Each number is 500 + 40 x the weight over its row's rms, rounded and kept within 0 to 999. Layers, rows and columns count from 0. Numbers have three digits each. The size before them is the row's rms in percent of the matrix's.

# layer 3 MLP gate, 256x96, rms 0.202, rows 0-67, columns 0-95
109:505516486442487533524540520404439462534458482459482451472581471450449534470430528517536550507482505475520480479505489529486506519471466520581539494454454531599453429502518510492541508542541480515505494519473528507447539523441512583440448566544552464518525501515559491511453526594444512452
105:510446462465517484544518514558513583437467484478543508481493477490443521559477489488491536433505471429409452468474478472508438430509548457511475482458528483543534477467576502513489475516584558508547556477480519432583431479522506504573536500513427552455465536535494470463541492488524541450
092:479482513506448538530426470487468463442515478580551500475467494514492489559545410502539490470533392488506497518537517518530475504462534510497491396453533506519474507558511550529454524455495544512517525430573514422527526552541523472553569461543511556447477455464480466499497511536505512398
088:497518510485484507467506534503493432564501492485576489484497582481442483572508483484426531493529459479505512522457463455493500497567540487391501506521452529517587541501493512557446515500429514586451497534523456514480459555607512502572532522494437506469405511460487502541478494500533521444
093:500562473478470459554487485543543589462474511540509514511501431561484508469541489523476521548551459646484482466514434497520508562557513478504499455534510398515476472511488500495542572503504462462468554517453487413527435415497484519499515532514518486522497471524477519471505479478564540581
109:457491576470473467561526583512516453520509435486525458492537428486475441497556524481400529509511553473540470500522519436410466440530543530506497508501510535490533541504505486469534544495514485480526434511517530476551562444562489554485430491485506464477518554491449476500582497569571488572
110:509445557457483533519513509529487482546520473521503533531456491568502547556492525534486477461493505511535507486496465465509464494515532515477504388487533508385503460501505550573493467470476467558468473552485530433493527523454572578481511462564444553445513430498542483484475561497514534628
085:591476547464500510470467498416511480450543480491502538553522450515489460500479582497516434445495490476531463456538494481497514606405557468451512514474493493500490503519555528551543539545446502555577494544476525452497523469458420505509502452562516515518492527524493462442495608547495499533
099:427519544465567529567512491479522452515490394517516481535472492516559505454552506478567598534501526452480404471485510502514572539510500466477512495471532548540531477509472450496401510602489546544528465515499440506532493527424547516527457518475504537460563544470495461504547505510522474474
099:445529483498416562522519491541550492499545480494547429444549524520630515468533413483513531514509488468563498434567503562438447459489508512473494491516458489500450498490551486503488491487560499521529479496451489427541530499487509528510545473482537475546556532560457445471479581544518527425
108:428527560557446423481485504562511490499484589490520488549535463543484577490523567515484549599491464471472495513506554502439497471498477588498524521487503525464457445488480484492463453540541438547490484522479468505483567499441427556489515448522432519424523546511495519486540481546437506540
106:513557534490545479405496475533471509505520507503553430443455484479550484450477533544479570507479483507496506448410508551497443497554528462566468549506576449451529526507534531535492479468498466541472447479456544481447472487547550451543480444547485459500575528544424436564473554520526492488
090:522467546530494547507545545536519496541447516493415503508469502479541500455565519434565511503469545535496553496579559435510493534542554458548470471531466536531482478499521519529464476560544582545546455503477545425499499545471556492535472429537473496472487477450537486562509506445595426512
104:527479555548568479502530462517586513457511457473447531560494510398456531520422503512513454536459514486496490539506453545545491474440491458491511542525438528482452523482502458467543591504431513553504491480472503502545492488485566551485447492546518434523541492525474436486406436516428459477
094:513536485465504473524494500475481494549487477481544471448515499508484487452469463541487444462465571509528496456506507514434531541519495521468607482542574434519474442509544491504429516485547503495555512437544470386509527599515462491526500489568485502589569495535484455416517571501487546507
099:540453495495501492452527488544477474489511545543435553544548484468512465581477520413494543474500500453465509491509544458479567462516508490440418501497591515531487484447556530503480513511451505512458509450461480506542492531536501483574495479480412564496493544596510410493435556547475501431
108:507421525502521540445527405494544492448472418590477518480486446508548502537546428471508427535518492433459408524439548544521508442533497473495512492564514556508532542452501522492489467558464496504530507550555499504480478445513532541567501482489520478508462485476481484445464471467545572434
108:560453403571519493479508498489464485492530521490506579541466446518499575470550499504504566493533552556470535470518482497501636490506466482476487514452522492499454482501483461536524458572508561582527601502501497512508519466513505472546534531534451452502541537456485516453438485479512578553
102:558486520449523510511495413515493490475445547571406561480550462530489485512487486515482474512526468535459501509479483492515487460498452483454486473445566481494432485499480521511522507438530474513539526400479545496516452486493483569537526464589402528461507537437491437431490472519409456557
098:530576517431554486590458454533476530483492505501494518398503392498502443499512516513555514540513534498468530512472492507550476476501559459533471504456532489440431498548549551473497515530489563487408458499532487473503501466480535527489470480458498508483533488434466461570474442529605465442
100:548528539527531514528432517586496490467479459524500512390584564546467457437564414470484533524542584506463480506496543516499544480512590454438560458595519488488453544508521461540518492490531497539468473526535496514436525457533525542499486521521477507461503523434465498475529517480492549483
095:443529535512459502502578492533543514491460538490504552530491571515431444507508500529496505444534519502422418532453507539502492527376523532475545520504498500479377475471434514517541573501436498533472483464545496494449489531468504493519436546538450533538500496538518564488542577485477544492
097:512502511494489487556493513544493471489509452516528546467497476455495489439569532489531548412601432538450525475490465517515457537416549575478522534528400508525519545520548503447518523456518527541570531564512459476528474446528551419549526479495429476503515432525454513523456531526461498521
109:494474481468486460512500544516527490508520466459480587481495539529515488478537500385531545557450588467493569454460459501512556480520468462574427543463537460461528484536452478473459447535493543451516432434545436459532517459486459442570475538479495520507497517477541493505518550517592507467
097:557503469503534521520533474431594536496517485430600544545534454490493463481448440505505466533424491475493453475513515442506499500476504544518447506475521550513518574490523479503511468575462641540468536487516502515496505515471530439449453487459538497506526509435503491404528524463542549526
102:510531514493433504437484522538495464536491507486478552527516511509429566539451563466534523543505546506405476473528478526496469522556529487526635485500577474427502443537447528546512490511435463530514510505460540472417525471465446481485516443585463527519492517490524513463462514503465569441
102:481506525521472481462473482563480550510565547440491483541496537495530505440491494493557534460573432523533500527448523476452569409510527549491478437535505506532483539469564502497567569495504496526470488527546493432476544478435341486515523483518459536515473516456559503468473546521500520544
107:564489495445477470472488457539526554564517461525460513502520555495491473461463481463520494448498490433479526502440479528513495525530462463528499493518501401497435553615481488478444531494510524504484439567489499535475480422463454460526475492434411453561510512509469583478485577431502560519
103:524611471469469502427510510504535547493560506497483492488540432495510460537520500504492612461520510489520463443545506565501453498486540543390517493501422426577457497505488489468504512537497499490581550535491488450438457500553502480491515466590478501517506521497529571560451540488466472511
103:474560507449449495465395557504525423514549521474548543565476497532500540509531490525476545558463537476424541506490486459506458527478460522444472526534508560541529554427544541522461500451501566562553507471446424489479510499442467533457529501508497556444435462496473488469450566462476484521
110:482493517493484387544507516586409471532533512528541556496507487475450473438473438537521529617449510550535499489489518482490474420472517534510421526556536495489499484522505489559451411507543529482509488488525496513459426466481470459585502467477547456452476536559524451484519490527501481481
092:471493454549447497504589548495516503546536447471520494479554563400510481459567513476549538473523533501477576465476478507521477517497545453604544539516478495458480503462454539544541440466449532521451462475466444452514455449451483531481456504420488474510503422499549505559496496495477517576
096:448525493536495513477447530539501506518496568575576478475572464494507463442476480450559497511503559487531487514539620504521489480531527495445460447509530511548546499494541479456516519436554482464471550538593541510500437515433466527530513507510538490439470455541490524455456404447487500561
087:573486508528517496497575467466469493556565556544462466489574525536554468471558530447518576481536523522461517454539583546398512498473601481591479525497473511501449479481504499523497520499449435471486440475500538495432472459486520500516489490537501475558432490575490484492505498548496561493
109:471505523490471508515544558546506485502504465614510458534476505544538569508556447476475512482524560474487462539447521560491429509526517549511506513584520443529496494531519456508463529434567523539619476549428482470493529459575554460525562513544467517520559491473477508476472529451512564498
105:508565487511442500430502532588508509549462520499560372549505413507520483468488529523568519540532500479519517434511519523464547460535547498477524469462527538424482527437545436460496499462488480496568493550492506502470576495494490532421467515565480481528610512445500497497505517525472509514
099:501495500533490522506495569564490507497522502607549473552516521512431492444548478585478519479466473484432534507533480494515491369427474480471482455513463468487507519504506478512397536492519415546547456488512525478534480509545532476535490436550426511498484531484421491476524509547495533579
108:526447554584527489535503497515480502479440491561563510445507541476376507504525529565537521458486500465471520529539505455520510459509507437471511509470522516517466445513512475483445526505390451449489485496529441511471457501522506416537513495541515457522560581479450502570427484434516518559
104:514491495473480535504557503436436528547512459419498499483435441495460457474511495477556553536561504440491514467527506519446510421431575480542466462454435537472533447484517514509471489506557466524561485576487521490434402482481462523463566525470500423496474461505442528508469544547472543493
096:524443478511531501555504474448645438531536519513545540503492490505506559537528555448537545484463486512426424507526476496483518511500500532534589471434527513477514552529495429482505441524402514436500498489532446412525481462555527551489521459510510508484465504558522479490541496446469508458
122:504528486485525500531537422511493477536589478457501461483534544460466490474480504548516500505566489557393554503453460520497503498512584523470483473566509526491586512447563532512437515558421488510474517479462487526455535503513555460471492496476489421436484544487498560575565409515483485524
089:459470531468536494460468525506506523447483455469461387499442511537503489501455417533553480489521518401473480511536434551434475500473508565458459512539524488465557463493555476507497527571518475498491485542473406465492524556442536438484500451487494443478497486433483516471598490487471493566
106:493488491539440513482544459466549508449496508554454507488444460474485532600524522454504456451552469506387463477522477440486488526496543514515488488470547484548450549474537531468484495469485547536544535393545492457483430504446519538593537464530529451484539509491559402502535463483473504508
095:506548501562541491458529491441505494497486507545523575496436407489501471512470453475463568475426498579474486426461417591532503499547471464542456508481561534518491451506454464476506506503529454506493588498475462497434487533561473501545464482528508397530458524478499471559491461458488496531
104:443459517455499440466442470526526418501389559540471537475546506470501531470491523539452478541528509415514452544435487539492506496430522522529482540521583511602557501430489470519498499504540482561491531536471477452460470486510501512505487518470568518497486463475510456497465438573459427513
089:553534400473494487446462550496527547457588513498476512545403489515499522514443516434487499478503545540488459433511566539538428443558500488447479440507468538528471478531420552506489543504500539518555517501463524408511471491489562520509566449557458554492460504543506475518477546495489534503
095:522478525473502486518626465553513518525481381517480478431495445470503436506517567491510498475479515476519497531560549518464467470487489547574503484444508487436514499468486438459460405469482537469553504500559483497443529474446542487514501441543508491476491467565410520536552541530472554504
097:502486490503477549464470494556452466469500506538513524513527508524559494568461515398586471487514568455512459509493482474541551442485544471514483523535524443578504584476464505537452465452546510451496493505501481433503441499491617510541455486529554523438520409458450544486504480527496556462
100:512467545434487552467574453480435497499496461497452564533475532458490506519403530453496443527499494532460485506443586578546448563463432462536426526537500432467478521501439522525523516524488533563517511542490467454526465475492531441525532451562442556540507474457479511451476510471514461486
092:466478482550460595434601516519484435432481461458470507532488495452520463561512497460543485491469529496434546425513507499451512471518587498514474437525512459542481546488521494501486512461456503500476538460579430516501465474526497512534508513553501498488421468486514520481520580588487597477
095:492533588541562492498500532467546561477486467456480511520526461484508441490503455474478474435478470475511471544503421522536591542535521492432557534553473479510476422508530538486502494484502526474472528430529487464540390582514544475530540549530550440465560525575458518487473483485460449533
102:485501500566472523440447475466497486410447467533541492381506558523558525507499501500500497470507549473543510498466526476489576481478534485407534493541546490527449514452529410502490461475469527496454616554542491511497495473489524450473499559491506416475484483493542510514494551483528403527
099:433459541490432513508435520552477525506577504546500585465516577513529556415527433492503546514489454563488502518526517529509457516501487508410530534555519491528497508521526505586535513473516501544516450539504463439443460451484536467472550488522431540470540453455467496416524547519529563494
092:456439482486536560526536500449479557543512501478481461493516530532481465418432525478504495519490461500461426479539517550465467545450476469476512526509549524526571493519603462537530487511464525495565490515521550559473513429559483533487482491508434455450468436490552476610565490523540464427
096:499544475517422463465495464434529491454495471484523453486533569530483468587403501480460526492495525476543419462479537534459442466545461490472506481549448513528509413466532494482420517559500498494510496459518484462446541503510551424542551528494520497522520478505552492373500465528431526499
104:506513458467507481535524496545502432520485475572553510511461485544577452459489470459562483496487547524571405471461536533464438603498536514535542460481509478451502493533522503484538460533535545446478473518433500533440451535531547449387544490507509470484535499443553522506474579476529508500
099:577487532480533508509493590504587443506497481543513478534529462481464458400514454550472514550458563491542543446483568517456531524507593541508479478473538435535524467491507534534472530542533540556548459478516523491502520497441528541451472474554533534580544543525424526498490513502494506579
102:418505526485432563495437469491491531452484516507521464518532498483468428445446522492542569468527568541452546545532486509506503499495495468464492396523511519471455496446593496559524549534500482525525550492551537525495535501563487489464464560547534469487535398517509425491462587464501516477
101:476484433489446521483527497510477495501525559471490478549513410443442494374461526427499525476505494561529509501512491471543526465508512532549490584506525494542477466488469493506494570564437488447460592575461537505536398478510499471526505426461521537518535479534505496520481541501510417511
098:433523492410488476458511466511534523393528578476513539546590534485510530533457502375552544522482550505486538543432548472506467518495522507556467459506495479545486530461497528519523501486447511420522474473437444508468515532432478493534422511508573506458466513522537464477491477514488511449
095:585520546483525529499528479535549479494486512484502501483470451440452445505486555581495464508519474543498442488547503474585556487468495458480458523402551510508498469487428512583517491478496505456461477447545503498416495507496469502547519510578445404536507564525505489404473491469529432490
094:474494469475472471540505543480499516518445494528495535518524548506559452478485494406583441463476507457576499479481498545503548546524554578563486506479471502539494444514465529528491434476544493430529541463505590527472526557484494599499544544533513479548446507392505509518501545505426539519
094:503524517437480477529514477574436517520461473532509506476495518555496489562523468466482580490482578483541545440429544517547503470562564522558472553524515501499480477571479522546438495521590483546565536536525487451515454420431461574517537502504454563476487497475538510480456536522512559542
102:509563511479518518588554484489577466461524507640499598471467521521436545452464520536535500488496477561411536546498540495510492554486495425478564503494518434568546467570540501527556424436512496453517495502525488532475539551478495512465512497517477498496515501495528491472534487525548532530
120:489590455456453505409442536512511462512462533473486518521415436422514486468441475488477518516451496536490524465565505490565533432478519538466558454523418535510510543543538463479476560468532499456554538447519461446541534485461506493526533504594513517487512519503469446512513467538461493581
098:491492515513433527492533494588571567420566497518567498489433513553471540474483462517516500521523498524489468557555495485486573554501547534470495498487483486483419482516518491473476515421501458538552488541557521530436557474417481482482510506490590466475489557562484481541593532524528544543
113:479462535489459510522465523500456495483468511537517508550544609515509453504578453486449499547488491502500478513462500542507480489467452490521517481543540467491569542524490392589401429490532542553510482478509545499444509543476548460595568519530535498503529495508454490461567503555478470425
099:459513497449527532473561461475536473491556528504489463517464472424574513518497503542495433493473468555464478557482506460513487475587442485482496490546555546519486592448509545464469476492420459521477525459538482506567496503568573585571529435504525463510545445536532448468459465530546503529